Weights of a small GPT-style language model, trained from scratch on English Wikipedia: no biases in attention or MLP.
Each number is 128 + 32 x the weight over its row's rms, rounded and kept within 0 to 255. Layers, rows and columns count from 0. Numbers have three digits each. The size before them is the row's rms in percent of the matrix's.

# up: layer 3 MLP up, 1024x384, rms 0.0888, rows 643-709, columns 256-319
# down: layer 3 MLP down (transposed), 1024x384, rms 0.0859, rows 643-709, columns 256-319
# gate: layer 3 MLP gate, 1024x384, rms 0.0868, rows 644-709, columns 256-319
up643 089:066090150130148138156123145095105097079138117114115141166140128117136170136163123094187129150140100097153156084132151165112100142141119120113074068075127158090086119100117105128168132134103089
down643 091:147139170117114177137105095160191202192090214117071169133177113165142136122073153101147107129115193163133130108156125140132105119090093159083079156119097151088116152077090153134102085137093122
gate644 101:168129140127156123092105146129111171135139103149124132118125147162168139142149126099136212120178168118135112109150164127094125173168229136100122122109197132155158154105133080117138128160103162
up644 100:125130104095139108120122087149105078136155132154167105127124108130141171083096159196093140159157127157149108170107107132181151149105083118115108104119081107208153117142158145110178118123121072
down644 107:187141091098133096133152071129164128082091176120146108045145105126133144095146112170129068140159064163144144147137100059127124093100104147122135158192098106135100096119108127121144145132108074
gate645 101:159124169112105082106084105128182124080075118147148103163114097134144117185110143152163105132126084068113146110148105151175062153199148149111094114078095141219184119070107124135127103108160136
up645 100:145134130161080104146063123121130129103089148181061133117102171135154146140146121119091066146121108127109114093124083137132159167102118110123100081092115110169099110127131121150102158072110114
down645 099:127141161161134168135134122175135154173132102165151142114072175039101069101070138135094114099136208117179121134069132095136154173085214092128113169133106063096093133096112096184151102066114182
gate646 098:168101172171112153144124160133157115096150161132186143149052102179119124093153165072080123135129129096167131149152121063145154121184164094128086137134175096089113132110099094101109111099159183
up646 102:115173087144109092126179154167091098159106116108100134137106145160125118170108170106103145143094085160127144142131157119096150071116155103135146035146144102174163147137167092138084128121111149
down646 098:086154169146119110153114045154098107191132150120110195075152106069148135160122163110091165135149168131162125197122138126133141164115058139134129103094091102184093181162134156126178121157117139
gate647 094:147139165117150106178128086124130166109075124098071117166102088135130111098205093130093188126132122105135166184150163148161109157112137132118193103150119078117081145096118175125167123145093131
up647 097:114138108149163084097154089095121118119095150048114068115101094114128077221124200163139113104097098123138067115135068161093146144103108143189093051069125154082130175137139051169092085200140110
down647 097:093124113095124189144091154093116147152126131119137112202139115113116111146081076211145093082089107127105112135096133104059093096122127095149122138166155098140140141195188147140072134190109104
gate648 103:144121137154141067104168167169170113162169130189121133127147131095191091115131131112080131136128157107099141098115144123114203168101152095146086134138106142117120151167151194048148085114134141
up648 098:096173126133102113050050091162104167119088113178122104134109137162123070077113122111122107126127100076151135083081078161139142099124149140131094101088191120160122100116099190100140137154090121
down648 102:153178167103133111108107134109168117208138128168149161164155116102160076120102144113135133129178117111170161145116128120140087109116116133093113066118175185151127095105125134181116111145161122
gate649 099:134134126180105156180174069114091148113113044093055090143101089137123148093102120139139116190126117125100141148089153140080165120107087155126162115113120201153113149165110070137156090129117137
up649 099:140114137146115129051102088145123098109102138067117148100151110145131152098111132083186085163131153088152096060092176180096169170187182102106106124120144162130126115163132150153111135137118123
down649 101:132124160129103158138076157098113065170159107060161096146207162173129119092115138131162169179130105105104160120176062181117143105119143097178175117147141154119120108128081130165163109092217142
gate650 094:166175105102116200120108183091126122104124118141129118131196105177135100136137101083102156114131135158127142156169117156106127144130151063095139113107109169101117083173149152198158045099139154
up650 100:081088100147144128037111142137183148102126124141126107117134152146137119094109097075128101101081115116118166084089137095106094161156112206128131087086118099132200119129120121122124157115135126
down650 092:095124197135087140179162142145095124119114129104120111159103093170116140161128094152159121144163092143126132145094115151094161124177131110147200074129137130182093149116144132134136163084120178
gate651 099:126054170123146149145138092152095158091156105094134136178164152105141120135086074214153148120102181142163148174081184140088095107152111112140130144058160158143144198115164210145104104158193101
up651 100:170142148142109136167191161145161117121130119133107094115086114129130144031098184087100152135167094105182147110116117118150106139171169158135094116183080075083135104149124111119119161181114099
down651 102:125121080095108074149150096134163164123118155079104156150107116140136091139133103131150186119077134058240081128097091079150107130108142110144103098097177107108120152107143154110158154154118126
gate652 099:157155081162109095087124090142138127117136123065153158179147122128127135172140202101096138195127132146128101153138156151111128104112151134108085094139144133125105136136092161125091210146104058
up652 090:122129149128187203115153066147151122107179172158150201133157088077142142138143130097144158084206111158148099129092183100127120133103116130151151128158132130152135093149126197143089110131134167
down652 098:079090115177154098112103123104156156049173144191112150133101070119074131154200133125135135136135156163071117107104163117127126081173131147084122193126128161109181128196165153155126188096138061
gate653 099:081063110174137118118069151104128132118149118098089142158129129129148202176089156112131105105097148144146154093122131136072150100116112151179130066125125072113102124075149106160186106133120112
up653 096:164134178093113098140129133071111145142136136144144111115152125090064143097177129130101162113189201157096154140123109134139105169119141093126128106100120157130189172161144069127149108142137127
down653 095:161141161125167040150097132138146151099118131169214136133112142119074128135187129141122184145136136135156115116120158165111122133054135120087141149169152117060160140133104143055142139061129184
gate654 105:089145111078114120113123124127181088176131180131139178162117123096106148145109207087130130189115143114105124134155144113148135229096119131136104134082139178143113033104115188106079094155136167
up654 102:139173186125173130076057149104151124079101112151232127171139126131109139134097098114164182145179147128090089121079090155129131116105110137144102145153075111128102120059097117173119117121119078
down654 102:118118118116144093128117147137101192076182082118143177111183169133140160145123053189152135163115115084160137188088118156050119106150142119177110171173136129144103192173125098106078093120153163
gate655 104:174102091077093127118111140152167142115141134116141139111067181144116091151059081085111136150111168102194152144079125146093165104145217092079145132141119141133117127112135153103107223062169122
up655 102:147106126100120073161151134140165121141147117096145097064089120172127188142153103117221111151105190176163121125147162143157090104088069170125068190122117141129150113140196108144138141114147105
down655 102:117140125092133083118096154136112125121123070104179096142144089134103134151101066126163155073128171071149136149129085118178113106143100118099084150125122100116162097144133130130122146111043182
gate656 100:129135176150145099129149131120154164109119145143094186160124169125134148182130111143172114178107084151115168083125130124180130163140106174132161149146154084132104129146166118188120173110134119
up656 099:124081101167104144186195171134120132110130158159138124113143122102090115071130101180115158210158151091136144087111118121138154130133159121104188100141093098068119117165110128173177122155167126
down656 098:125065110132115090147139135139133138047096133101104134138168215124103151123142107157144093133117102147134174159090071070138163117178108139068112205092163101107121106173135122116142176108137177
gate657 098:123180106139081142149165169079121108121148119133136130094152166133110126100209124113130115183125103151218136111130174110094136136101129087141162146176107209140151111131141146116166102121098156
up657 107:141107091150141101218122145126065153152164116121094111081128098112138101171108097129140113191165146159117065108095123053103129131118119157121136150133148133140069127126126141134179172124115126
down657 099:109115153100160164105148141147150161230152084128094177132171114051114049080139129108132160102143168117105154173125158084081116125149125100109092169129154115133150058151100137081065118108095082
gate658 104:119061128150096137139104129107147071158119167127187160114139143119103177081171072171068116147140144184176157098161135105135123126110091110091126057154108090109089081098090108128144134113179114
up658 099:139135135133143159098125100120157127089111190180112145156110148103098174180090160085172106144154128109087101185118155139106148126122124134157143148093125183115137186155086189137098118080093168
down658 103:155128105119165120153152130140116121153173179157160179149136118194104128138151023132137142156123163157124112125169156108125105133092114124174170130136177142119125160121099148060114152135134171
gate659 101:161182120162148090164166174139138137107159118135174151109140137113140130085152146138093145109143123098143162175134132152100144140114111142141183110116051134105165155095135126132126159050117087
up659 105:128112148154110115173124086080158109100151205126164160145123086134124119149115132124086109099114124110146072138157083118147094116193087142128098144094131072107174122131091161085115161107038080
down659 104:134149048103131159115113155165072103133089118137144142174198087106075188107149121150090103120116093140112126142132049158089119155129174116154155095149144152095140067063164141123059099090106093
gate660 095:078158135161124125119146111098149153090089163152103088054055073100150128115110122149153102143140096098101172099131077146159123142136082106074182077118123155107082081161185156116162085123122102
up660 094:110149139129116171124111125159089143136054131092147116081102113072182157108083153177130135084148084140100146120165140120142083128139133129109169051103176150125174117130167105128187132120072125
down660 096:079148103125151146142129124094135152161124114172129103116083145126133154196087069081111154140166076106085158171119103053113153114058176131089120110073154140198122161159096103191155115129149090
gate661 093:127159105162110086100142089176147097141113169174086108193055167159122121115161126076131151150136121063157138072153130143125158105154115117178127145160116103157148103183137123057160132110157036
up661 095:111070118142088092134162123116124129137130108165097070110132159114099116158087052163139105125153156102128115083152163203133162096173154103136130110124119165069098086132120076165135171088137074
down661 098:155141176133129116084073121113054102137126114083117049175157110177138107113089182108166138070154185183129100145185183145158139148155119107117102101103201198109090141096114129099061099102079141
gate662 118:131103120137136068125171124105104122138131104085132156125100105132110081136100138134125142132106109134186140055139074173117152102138128137139120159101172148102068098094135147128052171168140164
up662 108:133110121095124069169106101155205152149116101128115115110146137152112087181116170146125134097128139188133195117141065195102151120102171142062137145138132167151096102165103102158127107134171086
down662 099:161100119133133102130124159121136090164137196130130118135190000158114052174076164144125099139072103110134137170199139078185097098138159159138127115134096115122128121131082160102075091094139074
gate663 101:125085168086065144097150038133147163148135151129124076120092094132134149121142132168149145106147092149033115143134149160137197129131074142189085117100096134102052081128119151142089147177107106
up663 102:115124174041132123108175044102088154126157145094171131129151116140172107112130135183114145115092120122092139133145138124146152111138132161121090149043073121160162101156156176114091173145196097
down663 104:145075104160103136152093076085154118111146150147161159150007165096106169072109081144093172148101119145087139141136159105119179150171103133178123122104111076125113147112165115146127112127116158
gate664 102:164120079102146161142151182119159130166123133119168092115126089121115105122107143143174190094099161127137216182120075173133103158111115111106144146115103142091142108107107094153102117091126189
up664 099:141116142134056173128090145118163100158139133182135123112128130142109090170134106163148177142123155087116131110116070212171101097056120073149075088104113149131084165153094130148097166096134147
down664 102:103106115132142141144074189139082190184140147094148150085119116150131061087101142089179104115145107150156081124153088127148144167050078117122111096069152127120126124175119166164139093153134150
gate665 097:160106130148139096220157114165144203098119092139127156107148107163088071132128121158095121144061130154066179134130154140082157162125131160091091059201128133091141143131070102052164138125156152
up665 101:093187161119163185123117116051135133164210120138092141145165125185155193136155172113210114093069134166131126098164103114148118159176121130153172152108168136133089193136176141115194130138153096
down665 093:117043141161078130115172123140101137160126166135118131062137158143119186074162074058168138146146100106151145158148151094123147124109103131129135103072152152104129146106198208178128084119103081
gate666 100:164116110143161132130134091105128162133200211146121118130151132131136142089107139117091119142062109137082148156077188141143134144173106163102136130150103123129133156178090087157152143098152170
up666 099:126130136115059113139072142131099083140150154154141189095118159155148107115133144098139132182162135175078133146085057112132120137148170128128158154133113163069127125173189107128141115147150141
down666 105:113202152117140138091090133204100127092108141133146154129126183151144116095072196184162117144102074086104092095174120101116138198132100156104152153172124139118169164121158113130111102103135122
gate667 101:090121116065128159103148148100109128117097129118103145160171159163179077090146141120155142096197100098161112110164128169114167139138106132147141107181096146106132143112130125103088108133083040
up667 097:088108108110137116159141111108127110119161149137166141108033093141165179195101132129060176206062134222132107135131065132152138149216138141093124093106154138100142162087010137129104174095185125
down667 103:145124115139125070092175151130155123142163113141172165154135176120156131105144127122121129086130128152108182120131146089102141084210158105168148135107130105090208146167099169114175140100137163
gate668 098:088081125146120097141176156095119097110108204164119153155138112139131136124083126125060074123110128126134075148077108136185147144106123147187127162112190098101122147171161142109140154130147147
up668 098:179083148146101109115097122160076141130162146084133125130145130139161158141132067135196128088054065085105132072144184114049181168123130142125098134133131148121133143133147139125124190186125102
down668 099:109069112069201158196152124131185056101151119114086168121114130071146069108088141131127085136170116149139154162109142132182143092130153087157144131133076096116147176153155097189152134122122148
gate669 099:146078110132147112143132127131149154064122137111132138176116096078096137140155109102056155190099092170128175146135128168132140099175103082129094237094066174133137201170147150106155145133083077
up669 097:116126098099167088112075138132177132139138125145117053080103107095118156138093153118202101088089135102170107151043101171108118128116120099150175139078143165109077166116154131126146152179123150
down669 102:095106205113130170101163117145111121135056118124089140104153082170132150143121112168148162155157118121168123081135213126138099190062082106132179122135111106089101144131099163074112041130100140
gate670 100:178165203122164163156175128131110118120133148080117114121109207174139169183109156156085108141151094113109149138091136150046165119101178151146095123056074141085121116160133074100168116162091081
up670 099:122130094150147164126149141105115148091149090110094144157096109150096141116060138132117097086226165168121153156122142135173158049108183138156137138137128115114149148145157083104110107202118106
down670 100:144138120190191098112131149130097075128110094124063159084097084095145130123099109131114150113153112127063111156124104121155174181162165081089090117251084179111132112050069130152152142125124161
gate671 100:214121119156117077129079153140117087111134208133103137165165093097087149119146117148073174117131165128088080150111137124148133121164126182165161161166084168177118127150117134143124139107146130
up671 099:104124166120137183127109124116144154163093057175166160141137131153101104160139141102210129145177173159141180134139157138148120102153102149043151077111140120114131197193163148099097125092124098
down671 101:112128156148136117162119110101151089104157138093196167117102059207135161110097141116171138098086106184075149118112139079117151085109173125125141124139058097195134152199147168157124129100142145
gate672 099:137088121095134125118101123141125132120135082129097110096135176101179182063109122109142121104087173160081135071138075117094197096132143142097163154161166188057127139198111090153116077178110060
up672 089:140127165190139109123106158099133107168110151143166144147078112097085091125188070144073127115114113151187094172151150114121146150184078109138132081180102159145168108143117126155099161129161126
down672 101:132104114099134129123109130144162141111089101094091120148076159141177144121160118102114110143076153090118177098178155120099132124123114109119162121092136171091089177100097133095097071134060099
gate673 095:124173106108064152124149120180144134099104140106113185123182185120116102162156103185138140083105128148060086097142204118147105141139099157138114117124124125143045161124166133087103153165154156
up673 101:131144137082166154143151111117120153119125132119143166083131113100088124118132133116136136183120038151082149160120130096140138115122168197114141173087128116095129219170120128072087120117136120
down673 103:141109068047136171121079162104123101188152118117188122100097174134077059117120140119119130168149086085098125159141105137117110143088067112136128175156169145089092145165079111145126097178081060
gate674 105:156118059066127146206229127153089116120123152149071127146124104117126136108136127126125099135161136098123175119095163109115160123098119167163148148087120115150180105136104136143166159134128097
up674 103:070097119107140110095121204107115112146066159072078179115079113164168147120097108160115146102154118144111120137177143125125114149126126148076092106163096128094096135107083216135198165145089136
down674 106:121157095071111150119166061125136139119171171101072202096118107126211151073093061136179107105145106087167122118117104118106088122104097169128133119138118117071135093124127188158068133156141126
gate675 101:149133160200215142161123154167100148073083082059098112103112149134144115173134222084142131120114111088136162102110128130111101109157098132144195113101111064114134140145139133126125091110092089
up675 097:036134137137140175155201081151116152108199112097077158091158110171149138084116127119165085154107114139115087096189114118135139130165110196134163104150154126125116132164120142152135094155103155
down675 112:168120111139174133177137109176113118119172065156133129131211120158172123098133132095078129121138114161166076104125117147151092099199139108145093146111137084119149099130171146132166136164063109
gate676 097:170154187106118106104083120087102107137161104147162098141094111140116118103141140149110018109114140162098165047124112089142154085089161111170114120063199111103089085073096104110094157179113124
up676 099:120123180155089132160118132091150183101108127194124100063121140120143133078128168189111133076130136109155149084077135142103077068134133070159086147134149125096136158112169178141096123128056113
down676 102:152104136115103155171125141145176210112160098215099138072169153114149147128123125127121148112087066169156158114050163084098134137144096098135179150109097068074142171161074200115095162132119138
gate677 087:120136131105070143074129147150143092174160160141138144149139171133082124075100107117135088121148164088114179144107110116102117247119130132140084191118124131138180095070073103145100149048062133
up677 092:115104109164152110095113097137119120155146126130142119081107135128086112107193102139125148174126120127128187125097146118116100013146166081167143093141125084132115190145142156125109103143146163
down677 091:146122179118147146136103079128089100143118141175138105138130148127128147143106086120127052122156184149111066186120091110146140212112123121140115140162059140190133105151121100132114152125126098
gate678 093:124178149124132112056152085135119094122098157175116124121100130100112115083071168118117124135079125130120114156126168214141126151105148129160125123136177095117101118082152100101167145146085126
up678 102:113089146140096083148091132158163123121126152126106098110113090141129174175108114137150072109165157129151096171120082126121167117082149120093173143118145133130118171137164130112112113150145112
down678 097:143143074116124115171100214146132135165143116147168139105146124108132185112192147125128219082128124167138093126129146136137141103132095117063192124126105115123172122143131163115135142030144109
gate679 104:050136130101074115140141114179146162198173169141090122112143076178176061211142134116135147094139118106142093185085134122172116148155118173123103136135156093058113127170084144085140152134122101
up679 095:209140144136093092106059129111121122096208110154126189141103107143119149131080157087092100105122126147136144155058105110148165093165182123116134118126117073133091143193107085111091096127126159
down679 097:113076150106112094119179146134147145151119111175116148159126088150114113154094084135102141112062138165086103148126132087085149141142150068087103125101139082048117191171134132116107105139160134
gate680 093:111159128176151117153124090185104095158156148190150070115104112113127153151136103105147117131142168129069115098174118137115121158168127133088103213157125054126169110094088114166165101111121139
up680 102:167125130136117087142176171139154156147117120091066126135136122135162135117199090199148134192144096164106241155131121155158120131145157109150148118146070150132053140060134040139150118122166145
down680 102:155132068156102100128121145112146096195158105057118128155094040155142139198157134110095111141153119132138176129138167071095118155127147147172150135085111116064101091067164162135150204101134066
gate681 098:090169093100074124131136121123121107074140141069140127134121126104127145130165141195128150140138074163118097144105057137145151137145127182082098193109183072148210090127164078111178120104094137
up681 102:083147115121126167131136094143153157214096171210142085166171132119068134134122138135160130138137132124058150114126129124107143149125104079071095127156139161182174078176055173127081116120086074
down681 096:089146128181156130115184155048137144189165160145062136077078088090111188157170104141139114103120171126157075151125137128097180135185169146156144092146125199104169063167116128103086165142125138
gate682 094:114063098116163126077103107170150080117094146114139112141133132198085082151161114187149140148130084134147106192117126166149122118154145099161094137221121073133125164113154126150111104136157135
up682 099:174152139111141125158072133169094121163109110091103172139180078177084145098079126109116047143114113123139138087075091100181112121125097108150126141055164090132178086098100157151197129116170126
down682 096:139103065148190178169134146092091142122167157089145143109166157102101127089095155111078100120082122114182154158155109148125135129188145137121161127148104131138186184150156132114089190156102167
gate683 089:178152106132115111152131159161185143170170121149105064099136106112156123097157116165136145195115161130119115120165105133198149111046149103108135228155082147119101127141086134105147089105155109
up683 096:175140132125102142147145102110134116080131148121162155100139141137157106159123158152131193130121137123147136148169189115131103158132102081187128132103086100132145090117127086126169168153130149
down683 091:110216126122142165105142157187100181182143082153102130175121126135148141137122163137156059119080091147124053103153147134122134153132080110143154144096182193097097191137110113115170152127139070
gate684 103:065139133165112104090104145146128154097155110138167144169130131115087107139187121129085155115129127091119155169077159129174078150151118122159150110104128095094084125170139121168142153079155083
up684 098:111163139134123121147141159136140098148134125077138147174129114169121165172124142162178139197165081078182154130177088106118147042079127111159149124108155152139160120102097097122138134138111156
down684 099:132180146152101106165175200121162118099125150123111097093116118111159180136156135127159110153160095188123080133111154049101059091120050093126217127195157146131130118148117114114202093128133091
gate685 101:144070127079022201113053083160061088139139098150145107112154176135126105154135127181097079154134109104148076079072143151114090134144091121121148141176197120058126098061151130103119145157115145
up685 100:144108164139127204134114160128113116150140083139135101125149105099209091179149123149128135102140086157133147148110124121132143154117084054109124118120137134120217167166126152115132065182124147
down685 107:169154135130150122119119099153145135180122066091170114103128123142150131188122116133103103150128145156159147068148084055145130136148059169067124168164161119161152160148121085143087142134133133
gate686 111:101112115102161165092149165136035151113170115145125105088151137181145101106089072120081053091123158124081100111092153142105110152167089144082138150123182138182101127139049191107086145124139188
up686 106:090099134109153104107101138066116115067110141189158195152184141123104116142132139183076162078197118042104155146121115153084151159143102112146143147147120109132133126068059195165194160109160139
down686 107:153149124134098161177126130097114150090102169178112060123100072139117147126183177132143111168136130104106123129145090139118201140134140080135181137099087126112073091124038192141110180117104062
gate687 102:101143137169100182160179179189136140058120077087101139149157089098139108180110159137050102103162159109088130134118074140128123136131103171165160119099131097110141137115077182138116109069154146
up687 104:182136158100163120154078089147122090155132063107110072092108115209169150171121053134177109140095131142129037119131130137158107146111066125134112198154120103148067113106171126127089112114109109
down687 104:128102091107162053139119154197104144144102111142168124125105112202142163109100117088081159121107080144138119122127141139085127154106147120092088161124145112116156121118116117143185171187172149
gate688 103:113149092137130119114148130173117191069129082160195161088113125129086109116180153117172205115116121087099129157076098145131138091074181137168152151142136124084093172130173119104133093154139087
up688 102:103169109173130104109182095135118079132125174087086068090134146178121121140124113122070109131164146093122142112208160172098124111157183163163085082102128097159138148120125098148115187139087096
down688 097:160124128072141096097157140105068049110124161161127126087098173041075119108163168169139146167078128142150106163097098158113146089102096106072199158161153079137116142083127115075181160125091139
gate689 095:105170105125208120176166146135104062050119045156100118165125159188112119111115116163164129120122131127112149064137133133103111096080073153120156154070133079121089112128118084118089121111078180
up689 093:118164106173105139171137074112079138086169114113069073117166079125163107046102079129111123161117114177218093164138106080098135122114145091151118157119132170080169161088121124098129118159101094
down689 096:170103089114143177087162085154128109139137155143087136116164186048155136102146168093102140217182115126047135162091098136151128153185143115151138128183118136126100111148138067156083120114103143
gate690 092:078144094135115093190110124119162128127143063096122082113157101136082121162168146146109090142095167168149162143099070173142116168129159094106148140133135182064207077148132175099115087116083054
up690 096:164150089112163134134097118105088172093103115091141131056134131201143168097103151137142133153127151140139160112134140114137130107063124121169112098111130117150119088141124151119122114120146156
down690 094:107080126097150117158127121118203117105099142133147123118121156121180102075157060134138150171149108122062104186115131124137119051106110108126151098159099109165082150082148119159080151171187085
gate691 092:197145175146104093172125162120107146129156136121123072103168088127152146117064133145078116105141123134163122156131072112190133145080234107115166166135127135132100138128132152148131077116131115
up691 091:115194103085123117098188118096192147138046144103122178215109169106098122155122078133100131119108108149121099139137119094159098125128114063084186123094116149136144142126163064097093152140167138
down691 096:065155089086103135122204134075098133083110100095097120189071147094189199117136062094115143099149104133148133095112110089175134060164069069107145082092161111141124107140122083079083157139100155
gate692 100:061099100085096129184121138127166115132176187110167147135139116106121116077143146137128115164147162105157080114110090136144168107141093120079125138087116098119118162118098072138131137085132149
up692 102:161115165121075097125120047093118175088122154136120161135115136117100162084146099155126117168097126123129138107141144148122201139097108162134085180094095132164134149090133048171157179131126136
down692 102:104118136173142144134159086156157177144145125131232125149151126110155097123129185125158134148080134121130118144142129064163145095168104114130104123135097159119148169121136096125106175059171105
gate693 102:134123118193153185166083118122104096116089141139195096091095067113188127135155147192181161114163121123127131114144133182121159215122113143125181084104150149106138134118117035151132071046047146
up693 104:177122115164109097128086157131116153139100146217163125121172126184108148176139164164115118107128079114022127124115129108157097137084136119127051133110172128142142170186127131109082142103099174
down693 102:119146168130099111216142182179151093207091117157131115096131148129202138117113129120070144115142070138139125172068141111003092149117116200120169117191105064145118137134155099087139124081134133
gate694 098:174154122092084122085159128158116109055153085142143095126139114155147155139150141128142163162168193146153146149203168083143086100159098147109143120146144097191166178104175173094166110117121101
up694 091:159145154123108141117150147086149108137099157124118167123161119122091156120088120173111148141145122147186136164171133130154150148153115162152143172096121188121131130176117170104145109139129191
down694 096:182086142099090058158154164174145184133126071144097170169084137149130128142121099125083059149046123175193111137109135152122098112143110169157131070125114145166089122081145115120116116126206114
gate695 093:154130117138182161122117106108136099124077100165114118111126121070160100127223102121152084099127144116157133132120097176142124153135121123131154146123075090144143194108167212136109142109127051
up695 094:084124072105096106102095107142162184117118160134137106148190116163135089203150143137098108149154079160113109145161162118203113164158185144083110120139157132111196092149129122139164113159135162
down695 095:164089101160165142126133130120134116106149109124096088100097159118084095175089141067178130140084101245098120095120138140084189124099168106175101181157152116149090160141145161160136113112130097
gate696 099:183119167067137144109193052095150192165152099096151135138125088109155128104087161100143106073162208144123071188158148065152071085143154095087146069134125150123187114083133168182175156133131117
up696 102:180103088110089098097104150169128091161174098154177106120169146144157101105150101044089132145075154101173157126142145153089148129091121160136155191189108076131175101180177093181150139156053035
down696 100:124183114197172158209137065104166073140112143170139123112175124092146106105145087126194170149067167170147154097141178193075142142127123174089129191224133094060145138085088074121104105137139136
gate697 104:132096107178148104100076154116163172138109163167110080129095114120092136091169130105121105125107128083100168095075142116128103110141044141179140100122151120173070141141167151143113125112118129
up697 101:105138110091157074139077087152135190144136140172181141112108114169116142181145101154173138109153139069121094124148131164109118093127157119080136141110096125191137112118139174087143117112091064
down697 102:115161155150125146106147129106118172188136152166147161111136157179117156095103111215065068146080094157157133103185117169121150164155146130159111076102094100133135178105116135147131137117128153
gate698 100:144140126103146154110192139140115141129151163154132098074076155108106092133132146156123129133108136157149086145103156106112146106191031119172112099147120145090110137072097073149114157221064158
up698 098:094135095104178107100119186074180167100105129147085128107120094148146160110179163129174181194090173113086133213138120115082122122170114129096049148078084099131128083093163123140133087138073147
down698 099:203079135121090112069063146131105125192100126162079128151089161107057134157130086117098065182088224149080092078191112180105103136106155180122154160129125097154189121138119172114125173179107146
gate699 091:142162138105097155190126149156141162128148107144062077143175098119108135127147154117157080224183126132078112145082198184136096061121112148082133135102105080127154131118105090082116126114093158
up699 101:117119153103135141107138099112154130166072116146154180166135140057115158051127110129138143023042095128074184123121137115111146146129117134152149102149133098188097132156124108134048097140151181
down699 088:101090103083177116104190135106126133141134147149059135138160102108167147137123124157143110072104113180178110118151150160158124123081139118193062138125112107130132172087143182115093130117156108
gate700 099:141127166101147142102162156080088158129136086093127168110150151072098162139116145154065126077116100096106133100105138101084114161164178110063151122122153129120090173126152145086120172088114145
up700 093:190184080131141099121080104140130112140133128126170047156132123132115098087062150132156146089167155091109151116125198152124178070139119140178112096144141186048107129125153147117158112153159129
down700 099:193120157169126159127120067116116107154109159111110158115122073130070132091103136103139153183164047158102115081133083148209160154122180098146107146178147144130211110148111098128158127214136079
gate701 091:150139173104122133143097089072139151042125111106125167113110161087122094128136123159087081151095117199133183221110119123148158154139096156098100055176097167151127124126128160090179120131160124
up701 097:084160166170159164112139102175161102203140117111155106156108082153214154208115111148161169125106115128159105086148054172057084118191122136109186157130025091123158116094118145118123180146149144
down701 091:169124080123133091099192152130159130095165162107169103097112176117121171130103156169180112119106122167051143121162138120147183141152120051122146053147128082114158100142101096149132090120101132
gate702 102:102141107084113064167107076112100137132164144125181128104122178133135140120153152105140117116090080099147082141108190127198110213092146125111114171135104124165086112098104100137113088155129129
up702 101:170121100106152112134124107184135120125081116112207104108090134116183131150142102074128102189121116145099188150138167141092105097124129116081142125149135075141155098119209120104142088115149162
down702 101:135090130159119174182112116163132135135192091163077162126128143140129099076096135089150145146110155185130129113102151163113138216158099067143100065187103087191121096160178134157137104110096116
gate703 098:126131166097135141165085133148130130067195091110149145144094128092130180054153105166129060111126139060123127141146167148146045088156147094104117150119121064090122100143152145125098109116177153
up703 099:100183146135131114168138121133105120175167129083151125087131144113107099176165111110131175171097137122144166119106153146108169146169102181079116101144140101082156106143122155081117096145115151
down703 095:184190130127145147056144145139111077097116190138134103138060141170100168148091113118140134112136119135193186186125124165120101116127135140102057144128127096156123143145096146078155158094167151
gate704 090:092114117120138131177120089150195179149115154168115122102135135132183125119185144159123125112175170131086106169070158128147160223151120153158116121099184165156105114115126131120107131118176151
up704 092:139099153064174117101118119087137118141128119154141157131152150138131108199164135086081116116104158145130140125151155104147131137149083087116141154208154150124120131074065120082112114133049200
down704 094:167100169149136200157159080136129113103135072121187143138125164109145176102138116128150147083080089070143123080126194163172107174110159134155160073132206147170135119106100112149098189177106090
gate705 098:140152124107074122143153130111106214127109168139050118116106140146138180089125044122158089081174127158182090131106185106142099138132115105053079151135160131124133146145127125094044109056143128
up705 097:141136190055101152154177095130125103124130141134122145128092161136147161108169152138108125116077158114159174144147120165140120117139159101132111134106149143099126129140098093109070111116153155
down705 102:106134135128123130093157106155121132160064061118141115106136157108171162040148118158141112110105154124163172153133121129138127092156129144170091144092200107080086114124134103103134120215168061
gate706 095:140143165165152138141133148151105126140129152138198137113140095146048104064122165177118144125137159125124136144144101177201094139100098141106091141136051103119152135099138119163091191058104143
up706 092:174097099154152186098103103097091067142097110168125071132136097106117160081138200114177148184155144159071136150142180105120103112197073150133087086086106163151077146078104107162131145133076111
down706 098:161117150115114138118142150100162185162097127133127089179080103093093153105132203153167145175090088086128130147144134140136122086114156122213109087086136131151092168167126098135130127084101084
gate707 104:097145135156111106125122087171184160053105065141061143107119121123141119155112116126148070189071222117158189186113120134140101120152119128161068128093097116053114088062109115101173158128104131
up707 102:109146152159191103126147088145122171129125128144139097070185158146146168185159097118168189131125119136159159135096046153099099084131173125148133208104090175125143139144190120172131212102144176
down707 099:132111194123162133084116119170137133165203141144167133187102124111117116152097099137118142169151127087149109085109129132170143112111191073122152106157162085182097123096097161109174076171104122
gate708 099:138121106122112189135128145098123148132100169090147125171151154105122141100158134119116169109169156111192182112148107110151130161142097099165064071155170149113113118144076136094135132047114118
up708 097:119092122133172067155108123152160104123144133156094092068132150127143138164096104164124122154100175153129103122163121088106198111176085081127128135148147157132133116180122144147099138200133162
down708 103:154116151103081093075113131131127071115101106109124126149118133116151135122085102160123158145118086064154119181176161135121161070145153109137043144162116132122112150096126079096153120088111135
gate709 098:154168133164133115133136105166128094137173172201105154150138166123122152122124078131149152103103043138148157106145088145063178119143087096125098181147102135125122129114080142088142100098132117
up709 100:169162125123172109182139128114104135112105103116099097065142119100099116125100110109088112170112153097132084125087143179108112142125092155157073113192111139162124200088115146119079150082094096
down709 101:138200131100097136187098105160129111091122122108104097109137098114065186120124174154197132159121146152146164176165127136137133134145100088114057155080121153166116095127110152178153152123109152